config.toml
num_key_value_heads = 2
norm_eps = 1e-06
optimizer = "muon_variant"
lr_head = 0.0122
final_lr_fraction = 0.1
Each number is 500 + 40 x the weight over its row's rms, rounded and kept within 0 to 999. Layers, rows and columns count from 0. Numbers have three digits each. The size before them is the row's rms in percent of the matrix's.

# down: layer 2 MLP down (transposed), 768x192, rms 0.372, rows 264-280, columns 0-191
# up: layer 2 MLP up, 768x192, rms 0.254, rows 265-280, columns 0-191
down264 103:503530500443513464493500510507456545521465485552529462558403492494464454457472468533520522554546548437508524486520498542581548549521454459482496536471503445501478591495540486513494435453486506503444522554492474422530555432491477515519486516396547501589483494527553511563499503583584447514522483502498464508419538531468600540443520511546554517498498518504569582530510512494461435489476460448500430478544471475512459405554487536460462505574495428519486515524483468447480546519474481523432482517491533483541443487541479455501473533495513480470558468421556531505432537483511537514
up265 102:499489465499530487466484449479536459552486508510471485568464547472497489464548465525454515567491528460499446426455509464562522515583463509488484469492512511534526506475538474499512471468550454530519400494554500492510542510520486471424459437534460531523502544512486462532432446523518547558488519459466521528475529506486492529530452497496517492623526442437527501515479456489564571454442434505528465520463448461486510511517506510488464529543420645517551442457506480499506420479536471550557493479585470577528461525481494497498442508557506573509523594532496537456505559435424533471
down265 104:536513476566453537493506497457454476562494497573553497499505470550423531513498451504542518524472433484548472495430498558480539527542494474449457482493517509552475512464470553430452483445531483432546515416473532538483445467456438540508420511536529503553496512457462518524530551545473540509500459483531499488474497576606478479514598555468571499464553445502455533493613492583534514501451505501462555462471508498503494586449483472489539487497460487497490450480574502551462474485540522473481490467561437537512449509465448557473522553478426479444527553552500524432457502558489456500
up266 107:524413529546490542560532411489512456463439548528473577586474513489569501480473457508466504527572434542500498560430494569564564409503387484495432509508456496494467433519503482523493499520467500503502379514448481524491503459520486445529540495508467501486470508545477473486557512539489490450475516608523478467542461527532485449529529434564478445531437537481469467540477540503486431521505537441500579558494466459580487486458553486480557523483521501463492478536492450498569504547525534520490527455459547494570501472541490513477512547487491470492481462513496514416571522502502536509
down266 103:514427510479501469493455501461455600495462567465535494448466562467559434525627523569488429456544459471489476455455424528532507540548424432529519503515517548473499489530417513488566455463487472476506465495513464532441550512497427409542487588524496515524561505528443556532512523489507518554488492499524473435494472480492504487464526466508515508536506443552542464488480502543459445481511537550440487460488497563540439497540479503514541475485464555459509492544566546481492464545529516522464504490455547569490473594479550435478509498568437560514508535458477443513508515478554544467
up267 101:539500457487561494474507464498444494498467516472456425545518498513479435498555499564471557539450572501423464469524454515560533533432494416468479495443543521483501526478445486449462502542484494490550493512555527535560508554474492498534533453489498491504574494539465515474523584564487442532497432543369462504549488508481550584533512540531448500518495488487511474545556532532493550434510463600555483402541446453476478474443478494488483490459497539453511469562459517429533449460499514505522537498529492481541513503584478501471512544480530499521506505507537522423426545450502518397
down267 103:507478499556473512506531525582541463537504466452548479543489570503440495500487512492456508571455488472535564502487530454479436437555472505548458495511452446529470496542446527536483504538479515509519481453474408497552491399390540511454517433537499452564477424491504484421535519527494528496549542597487510469547500538510517492380585435545502458516534525549572545551485542516450525504511496497474505456439459531463513523479472546560451497495458426464531473520557464470498465541453472518479460476465476519529449494440458487542510507559511432506547541478508538516481510521477594515
up268 094:482399493496514587485456506549529519499525552481467551431523483525414515570486562441496536529473494503553553481494443466492511423492528460461556541479454416588551482529502545528468498447512407524485553492455441490578491417547541484581542481515475468506522531536472500515539545526463461527437470488442525479503523505477471513484584453533490518505533449468498491449503518554514562530464553462508584529412445422510474483490564498500484469498482479495545466553479484543506519487485491489444478541502468532527560498575521567464580414519548463540508491493489511450503463525483468459
down268 100:500447429417509487516556473521470543532475536443488528460518432479479447511443518481440580494434486506513505566501504575571514491430496546497543501471474500528468507538484511543490448462534500520506511456536493507582517452467508510458523461476549538523454578496453470526455499464481520582524535510566507482446496469519504521543504455491457485441543501445418580406487587539484567480517475507573531487532519436528419499437545475485431469485543513477630510474451514538523530477529493502573471442495509501526518454524538536504488472445560467515460502595468549502495476446486502470
up269 104:528527465519461575478548566464488472462520449480506554470501444507484432444419513539517497494461503476520484481496527559497495553471557424478463548477487446537489496491458381540545531509538418539474452512456500507543451507410457591529466575508512497511474471521511532496512562429500483431462515525537461503480533455453471510504552536529502503565545533460499497493554530439493456488549422496485452457512528542534536482420529518584510478523512532571563510491485541454442468487502551522487571429430492539481549487489482490559486487533543454595506467563440493525520498440545478468
down269 098:466467454479495568407505472532494486522453547532527425473520578526412575552522544512547501456489477527552521479512473474487430523515437470482483452462533520496486470521445465517503400516567484544491502582546523511583469438465486523502488497480493503509513533501536474509449460479454428549492502509531478477487499435508557505449473542503511453520498536421577492477535499458424508501494522463539542506533508557574499475507507458507499534449531540404534601482446564541539563536494523500461556465504480530490414463469544542461541536437545564524492515470540432497469499437440535544
up270 100:475503578521511486490526562591500488487568525506499565493533486536554469469481545447496468540464546454497520485526470473484508429454410516520534482484557534456528432474427435460453478568503535508538574505500442470427477549503440467490472493487512441543514557360544550442527413518480529483478526455542508489508425498448492502533461495470577520525482449518503518513466467420472497510548456477504524560521423494531514466509455479498548520540466583515475505467569480484453510451488495513473538562531576431570491543497585490472473484507505509502521461456556565542508537501498499473
down270 104:527458518521498526481501499574561408450504500504484458545510551444472501460549537523519510472529430510438503461443528531530542499447537485579479506537536470537535510472502426500425573494416513423488483447518510482570459519483451457475544482511511495514421568570473488476491482509516530417477529577549541468538457513557471558472446395566462443558516495531492491464532580478516528461447541525506489490433518500543482453514410501523490498495456473545515511563497538465473515494542504433514502525514475550528503512508600480537498594538494473473495523447521460465515466417510452541
up271 098:466505484477589491498524501485582541479513538549467450545529520486535526457442442431468457504450508449432481518530473507498501497433484534448444457565406519435396536466474447506467501520504443528502509482468527536519494546562426439468549464538476490475551469458580547479499483538484477545520513515463477517515482491560508461522469502543537522525493537530505560509467585503501509460522533363451586504530481520477511484445515525449428424496487480552553556606529522511443436491568499499454495502521499436508539497502457556487549488494523519544526522512479522522520525566576504508
down271 101:451506508567443426496478461420530496490494453467538514581470511483466531488443503556556539413468470493507537542474495533500527474574498486535441448491443459587511523452462504540481519425417496531512571536532559511519483460539492468558505489543431502548490446475451496495542504455510508542424487504500477550458555524449468537515463538520626491449545505491474532421453508496577463438475507460504469468578574456482511494497463462526561478465540517517507486480495530569499530470526477449529512453519499529481498499544498486495459527587479569506503478585549521440496593462472525478
up272 100:504487531454481600525441460507481541542516459484554520441589473567537499452488542465473556538483490518521508527517473402517524519522544495461551530479536450494428498480587403537458517455509467489506542462501418481467524384470535465421480416529479468523435434449519519482459473525495564529483564493492474517534457448531528470551471542515525514549516509497551483540512493463513479498483494538466575485490533549477505495567514471476473533499522454458514586518487516455492510437557498518497533536438514575530504452508501496576548478444438468463528461560522565568487520520443446532
down272 103:474518472493470505487495511547421455466467468513551450472509476559569501536485470466548480473577496564551534454508437490533428513443514507505545562556471527539537503516441544433469482464510443505478456518419432475487446432466475447455453508494573590537524442553487392503523506446427577528532496498498530450442534474559457513523470531489461471512540498526569487575484469433502537467507484559489473472464491567494512532507597433477484500528479529575541558523521515458504471414490504471557508533512495539526538516476512417521552547563474514530574506480488503512487506485519490528
up273 096:536475477541481479488470464564481550431497509527524453537488562483449525508445553418548488469577553484522464537495462470533516478522418483505509484466561520534502511431437514507416474465502565503564479547640496536500497475588493505464516513558582514528446438471493503534466523581523509515487529564501561524462573512436458518514519503517440453490485462502478429494466506501369508512507517532551491533460480518539519428442517529498506468498441448530496467497489475515479476547465509490428486592490509499498515565513555536465438523518440554521451499533480519495527491509404516508
down273 096:506551480459503532485502441506457524536441412500545586525408554487442547456512531461537534487512492484413489493547445429502500532555474473446428568433457519544514423518446556472523577483517458537568564475460482562450450541455490471506484545541475614525512508551518520506491447525548501510466514533507544508426528523466525466518494435456462469519517483446516511416504453477507505480580521591461512527535508498544519504543429526509508517463507501522476478508521502527557508532509537567546482485542516467480433487563461533480477532460437481454479453443461560447490500561479518510
up274 100:513489488500607500498486473498522469487485464493455456523468562502487553558506548523541486487482583537456465523593531540518532500494498463562483473512560496475479470498578524505514444498507438471423358460548444491528532497474469470499506500529428502458510524511442491486488590497499545452528552525528568498474557442523501529451474519528515465452481524478572531536478551383513509457498474461474522399473522504451506475528483471512484506455476560465513519504517556508580436557603480508477550476446506459491485473472497459474489552471554577422521446438546471551497517522520466501
down274 100:490418447460509473523537448526429536458539502544524510478482497455492495538551509531558523536522518468524449504512460511511531493546444495493468490513442493514452496507548512493463549390424518469461484488485476518420514477503537484499510522502541563584441593484522579462494467513465533539514464549582498526591500509471515466540495583469518463576524511491453501500467495593502498555509516479446554440585426513481488487546520500461491441470487525506575498465444497464519500491514435563527430522562520486415452545456535454447486546439508544513460458485444473510559483574520501440
up275 091:550508525452474468472476491516483525510508519543522525458459567542508466565456467490518536479461540575409537463446426487529580464606523438509586467432511382492531497499467406542444488526479477477441517515505516552526456583494524510432522519454497551479490517522475488478483479552463492491529523549509506478536515492446475464517478455489512506480459539457581470471510491454447534509487566471411519580607576470491543536491506503480420487542473515484534478539594513568510548508491513570522457554497466466550490459546516466491523502441446482506547485502525507501516474487456487540
down275 103:502530452473539506497456495445537408499526452529506506492443525511521484515476515524458571387458530491550474494579480487478513447498427549577532410553471442540494492517485487523437534526550460510504556477563544520492516495484493453522534524510452527450546447439516522485519549534451422443504504489502581521471450496419495513517411485493441457491437568480520472478474453504487545528512542500468579577501529525498603507527505530519528520477487548493385468466540489479533487503468496461515478464522500534521512518490532490507536524446500482472581516624498570483486504480431570502
up276 101:519489455518467557455507524531543478551433462482535533518509531450532452428484532449501524460540498547473558476478496589460540465482491538426502453487531448515493533551496423499513581523515518564522526540523485527463509493486458493512495483514558578495542511497482502508477496482463549513494390494477455535493425471459493519406476489449525495530564474503541507418501579452453586439516486404506569488550512496498502469457509510567453531546540483528518502493592497484547470442558570557520447474456382482485560493546497475516505536503491423515474514509509564503505550509573526466
down276 105:526423418483491461517586432501477493477490501461501420488578517528489569544529521576513489580524442513592486587460446469410457485472546517516568531500553521489500555462493471515535474513437584447537429510536457470498533495479479502479526446533534449520565552536464451485455463515511484534434540502540437489473456485520473456506485491499477517457466479531534496539519491494488445549483479486474500435609531585463471548519505529482471438462510490492519449519497533462496503524536580532487543454548497486513539481473518580509508526512479562452485444547441514482591512435475521530
up277 100:468468539510397515560532460484512519507518494569497516531513425611443552528451520498508512502509489467430578537562476476590447500542475478497470538463508534500454493479503458471437443532453470509488576503469485497476486452489516448500457505495457556504516529542513525509525561503478471476506520543475530503519524535446490574542568529457482449560497413520598463518542551460553483496445445478464514479435480518430459581461473560490520565503485468443525430499465469494508536554576558494546533433529504486504451516530487471438501495568479516450455551516447442536487528445559464497
down277 099:511477514512523561549574461463499478459487621549504503530420506547468559535476495499587456487463526468567558458534450489520493495515465546454391423518578531424504528518492507501449414550539511529403502521513513538455484536482518523524486505447494518543557512457488445486502420519507471575490513540483471535470523500527472476546424538508546491502460483497515498510456458518520536530483441513422495508474485551431468392518550513498478475537472503477488486460547519524456523493484540542463563500485542513535519503464406508545592433566517498551481464449462517518508535459447535500
up278 104:492529583521565508479480464496530518541485395527530499463475545487520530452506441476493471501419527491537489487491499489523533495584569485527438556456502481471443526443477545520518520414480486425491532597515441549552451506470522487501510471548438492587569515462477515516504617512504524550553493505500437522487485519491506476468536493512395490445473512455459514467511460458522526455479562508531506512540464428601425518499429488485455426481517506516501575520506532499578486522494492489559485495554458441415518562519539499543525499427507470496535546459496494439530531479460515471
down278 103:547497472480525536477547483519530544488471508542537543493537484519500486548422531443446447540536498464547531495508508491500554479504485551524528525542563473524364454459548485471528451513506472512455492548533484453499461530455514566476503514461488486507502400496496474571481601458518441437453510543423515463565471552516526472482567506494535504487530457446446444588514506463571472443540507566540499540574504513522522520538487461448467535504495546514509465483438442427469453490471495516496465455600481396483542495508565554493547480529519414492498489559490554527490514500468435485
up279 097:491472505446518574459542531505436470491527426454499505501493544503527434510545458503507484500447481498494492432509522513478503544476540540516485570534450551499503570412483530470512514464430492529494449523469461514532463453515591522486512490475518436564492535429501448498468433458521548485534503513462509542420566455554432560492513496428572450488482460531598471461523520601542467508480538492597525423582467485495461415508531476475469506559514475543545490488492486462483557490506489407530563496521509523523461484456579449455503461527565569497518510469532517535472518533460488512
down279 100:486502523537526504470437447510524468460431492543455553539407544468488511552547440493451558469484501413503526514567403465459539509534500506550465500547595462509465542488444519517495491446486501537504483498464481520524555477562405480480531510449466515529551520416511445540578533532538472491534474512512523513536505500434465526488470430479514471452450500474464500517575441550534466584472523571469496537449535545397515518471454513552546560433521509484505439447482478486554495547526562481434571559522448503506560505510487551503519467443520459497454493517557513530502454523514511524
up280 092:560471560515493462543543537560455508490453525433561459512466477481474447518498502547458500408495499483463527504460509563473517497479516443564535515497458473571534550562508459515524490364515543530488528555551518498508445519559480487498515480472531554493459418518436518525480483501541463481486499491477550487479431513565445473467509512492535479459494444496472523543441437547472430526501440485487575551444467505489608450511505521494523436488485453550456456616471506559515468576509507442467523488443520480557524473509555445452502486499512522488475543560546596523451502541499536513
down280 095:484451514512504484527522509503607500552516537446484427533543447485475478493436569498577462496417509518520532416522500488446564525525477485405407521492568522524496429513434473517444476442446505397555512525527503457497558483496550444475485493478456481505453537488472483546583461536529504493471485435470528534535523470530474503510452539520493457418471578486538509484562573504526468502498502525582433512577466500533503479510488453490518525523540504503460459547451491515426469471509495562554487507509561440457474574477505536499569492493567520454537514568538533543498473536502505463